python train.py --hidden_size=256 --intermediate_size=1024 --hidden_act="squared_relu" --rope_theta=85500.0 --rope_fraction=1.0 --bias="none" --tie_word_embeddings=false --init_std_down=0.0 --decay_fraction=0.718 --batch_tokens=65536 --max_steps=10094 --dataset="wikipedia_en"
Each number is 128 + 32 x the weight over its row's rms, rounded and kept within 0 to 255. Layers, rows and columns count from 0. Numbers have three digits each. The size before them is the row's rms in percent of the matrix's.

# layer 7 attention value, 128x256, rms 0.0543, rows 74-76, columns 0-255
094:153168156120075150122134172088092143132120090118174167133098130087125156142051127146144141141099197149180099165124147211184093156100119075137173145172146104113144105043166128121123097169120128098197129082113125171090101161135139126139102152125175130100056164152100100156084124141119096132164132151116103120113115141194140112122146096166107117173153151095120116159164160111139136126126126032119110105154145108099104107067101172101134111134114110141147190082110123103140138155162235150155091103060140190118176087111133098160171146077102146131173139106136170107062160097166149100105111156097127116145089148131094159100121065132146114146067114160126143114168127167073059137114159152090168156153105186111137113124129105106096083169158118185058094096142136140117175119109107
098:171103105137084061189148125093166090136107100137080160126180166115144193140128089139112117160110141143172190096046102136169139121072128173110138125135136188136142102146090125115172155119133131115165108122108161130113070171104140093146182100121181173129117142135100146108059088127126138134128139171116113084185090089139148096146177111113102125120012207101120133186105105148109153122127127152141129148166162114115120129052112154105142047147121108159123136158114089164120116179147111176203139154084180112115197117119111165141073111124038152119176124150096135080101132089070124129130156114091115142089118104113203144125121121098109123118140176134194155106119192114159130141082137123125073165103103151176137177157138138176131200133102124083159103134134139144121109120121132
099:173157112126102103140137112113117131178141192102200101142127124105109161121146126170175132131137210079116078151152131075117131112124111100116118135094112127091199215011157180141127130210043103144133135140103102108111180116135102115100148150148136110020119147116108142095139201120124169106138118159169132103079137117129101134064137088160131139138154223101126091179083150148115136134110117170186074092122181122131107174171145157142183172145162130168104149112080148184122135145120111165118136148112099151138114150135140097066114137138148109144117144132120097184102168087106120117164199107140172055121106109112125097078140147157129141103115130123100184106094135061160129119158155124163135106115176179091161095138114151121150106138136136119158193109148146115143177140147122
# layer 7 attention output (transposed), 384x256, rms 0.0584, rows 74-76,202-204,330-331, columns 0-255
103:128172148145162177126092092096064145130145161137111087081081166162140099126155071165097183118082139134155080184153137152094112124089123168132118125109162102098138154119076153130114122133182146142075136133133158183128059109145087096128143193107106176105125140164156138168093097151112115099119161206150130159146139054114151099141147064074141097150183137154179089133122120112146155102124110125165090071116112166150158128136155164132089150130085130106137154119087112114102112137105136024109127131165103112102167093157161075175130200188156139106154097056156113156136119149087148106236133135060125108117120120167129138147141136148123173114159178158159197101083143074171119142115107100154118151109201116173159090052151129148130159084108165122116139150119128127129159156084120
102:156161154202124146020110101181110149172145129106139120148132095140125115159132116096156168157158160133138161114133070128131070084118079090103063142113138080137148180144148073154130081147096083122136090185087127110173125143128111108097129198094106086125135112162092171136168129157143117133130191112101119141124121146136111140113076165174150129099082076169177121088130152091166125100100144126127113120107116137081089109175162170145148152180185099149147107126137129107187183104115162061150087148139164146172136116143151137148132098100170119128155192151167098119147155091147070099138133130127130207077099148117161120076118181132120053125164098174087118144108078152117133105130140121074100096154116122092074092172145075113150063089176087122161169065163179088107112158123095
103:179121087108132110168079086076095149073153113163080106109164147118174150084139128127105130065072118097130133072090142140083083186153182144124178114182100115131126077173122097122170166128109149150121150106169124142124162154146144150147110100162117149205098135187152173153131178116077109127123093137146142162129182113133129027148119122111135138134151156118000048119140161126091128144155126137107185116120132154126112098124117112124127060121129124106176168103144124125162110111048122115115145126090099140107160132101094141141147115120113142109126182091131154168119171121128198092126124135121126095146067101097094126160120128112104204085094212159132115098103148129123136131110157140140152132143165088213163185113148235159117097143103112151154141162148100115174120137119096
094:102150169082130116136089150102145101137114147165145128157152176091053090124125125126088153095139193107143072096144104151150135029168110118120113096137122129116107112131085141133156145116199149084120176123127180065110148142084124141197137114084082179167130134101052110057131057101080132156166137182209128195145149099091089111128073103124128125123069128186220073126094085134130150151089118130096095111102127106146176106116050126078131174138111127126154124134151119107143124127220083169114087111115088125136087159151139117157138119160134074136157063173100151137150112097124179111149119108168123129178143113150144158163141157127080084114102109144116091160185147123119143166159118106119147130140158140150110120127140086167137185205119090091136116108131181132111130118163150
096:181145120145121074153092170100101104097070124177099125145105175168159190173105254134123116142101135117085137117074112138193127125081109161086135110166131154103122117130128119104155149167212100092112126150112166139085117144137115113202153149146129086150103139136103163151155132169108162157122151121088070116153126150132208134133112085091106147098101135150071175099132083170160130121121149102111132138113136107137098112137152057190119175084088140133103164165125162130100166142155146166121074150132095120131126106184124157138110145108134076084110076120149154111116103120112177162125177158116152084157136120083093146137136131180169154103090090143129128178150110158117145156076164104184097088109126150137185181094104160092167055149059093107097170169188171138102072104077116
101:103114170129142096114136111129182117115108124116095118159098095074051094155131162084149128115120154114041066159154087140116177087160100179119092138149117091126163182134135153116144129170108103137148164109109106133111116121059116129128084186131102172099086153125110113107146151173103165176123241132163158142081093113146141120119016160109154136143151099127000135103075120114204162130145123110206129130092164137146083163101090174093141159164136173131116114126130120138082164096176139136102110120127151088136105154112167086146162077115123125159204150099155091129181126154154164143190169179085140131096126103134132100127135171123149115147147135136115122148137103141167159173138130138100094187125124134133122074100131114133148143172126181133081048145150143136123134160150145
097:082117069142096183133121098153112156108143212115095110147088116147135135192112129131135131140065148187171113111131156144162136176132141125153197140193101118071127137083088152155101129156112123130145144119139170176094134160126097124120037117099120192083114142134118161140114106173165154174117097138137173146105076146106138129113134174139182109106148143099153166169136156127153108130141132168076143073172156132147146168093105125086063096105101120117118201153173094235063110112122157143163083122124144055174132069147076185111190104126160123134180105068144111097120140128134187146122146114112084064120053167130187133128137175129072153112102145154148145120150137124092165160117148110087173148112194157104122166113105145126164128118107117088169125159141067142119125147103102
098:229225107167099127189122138131172148157125091128138097125101119126158098185133091165132095189072097106137119134118113071122127113136083096178050124125092152114155131126123123142126172132103104116093116145101196106120127125121189130150120150100144187172140148138103157138125167117110132138139120125133100129121101069134107139129171141108114175123156132077097144107133109085098199172141069084134083077160118120123178153142060116150208048144175149118145080133096100145130106161062161154136149128139148135144141198109131095115175138181142126162123119134131022115129169185080149101154128117103066047146114159135090104137115101107140142108114206112146144126131165099107144124136147210119163121158115120098113172121110112124098195149157143086116163129154158189087125139131134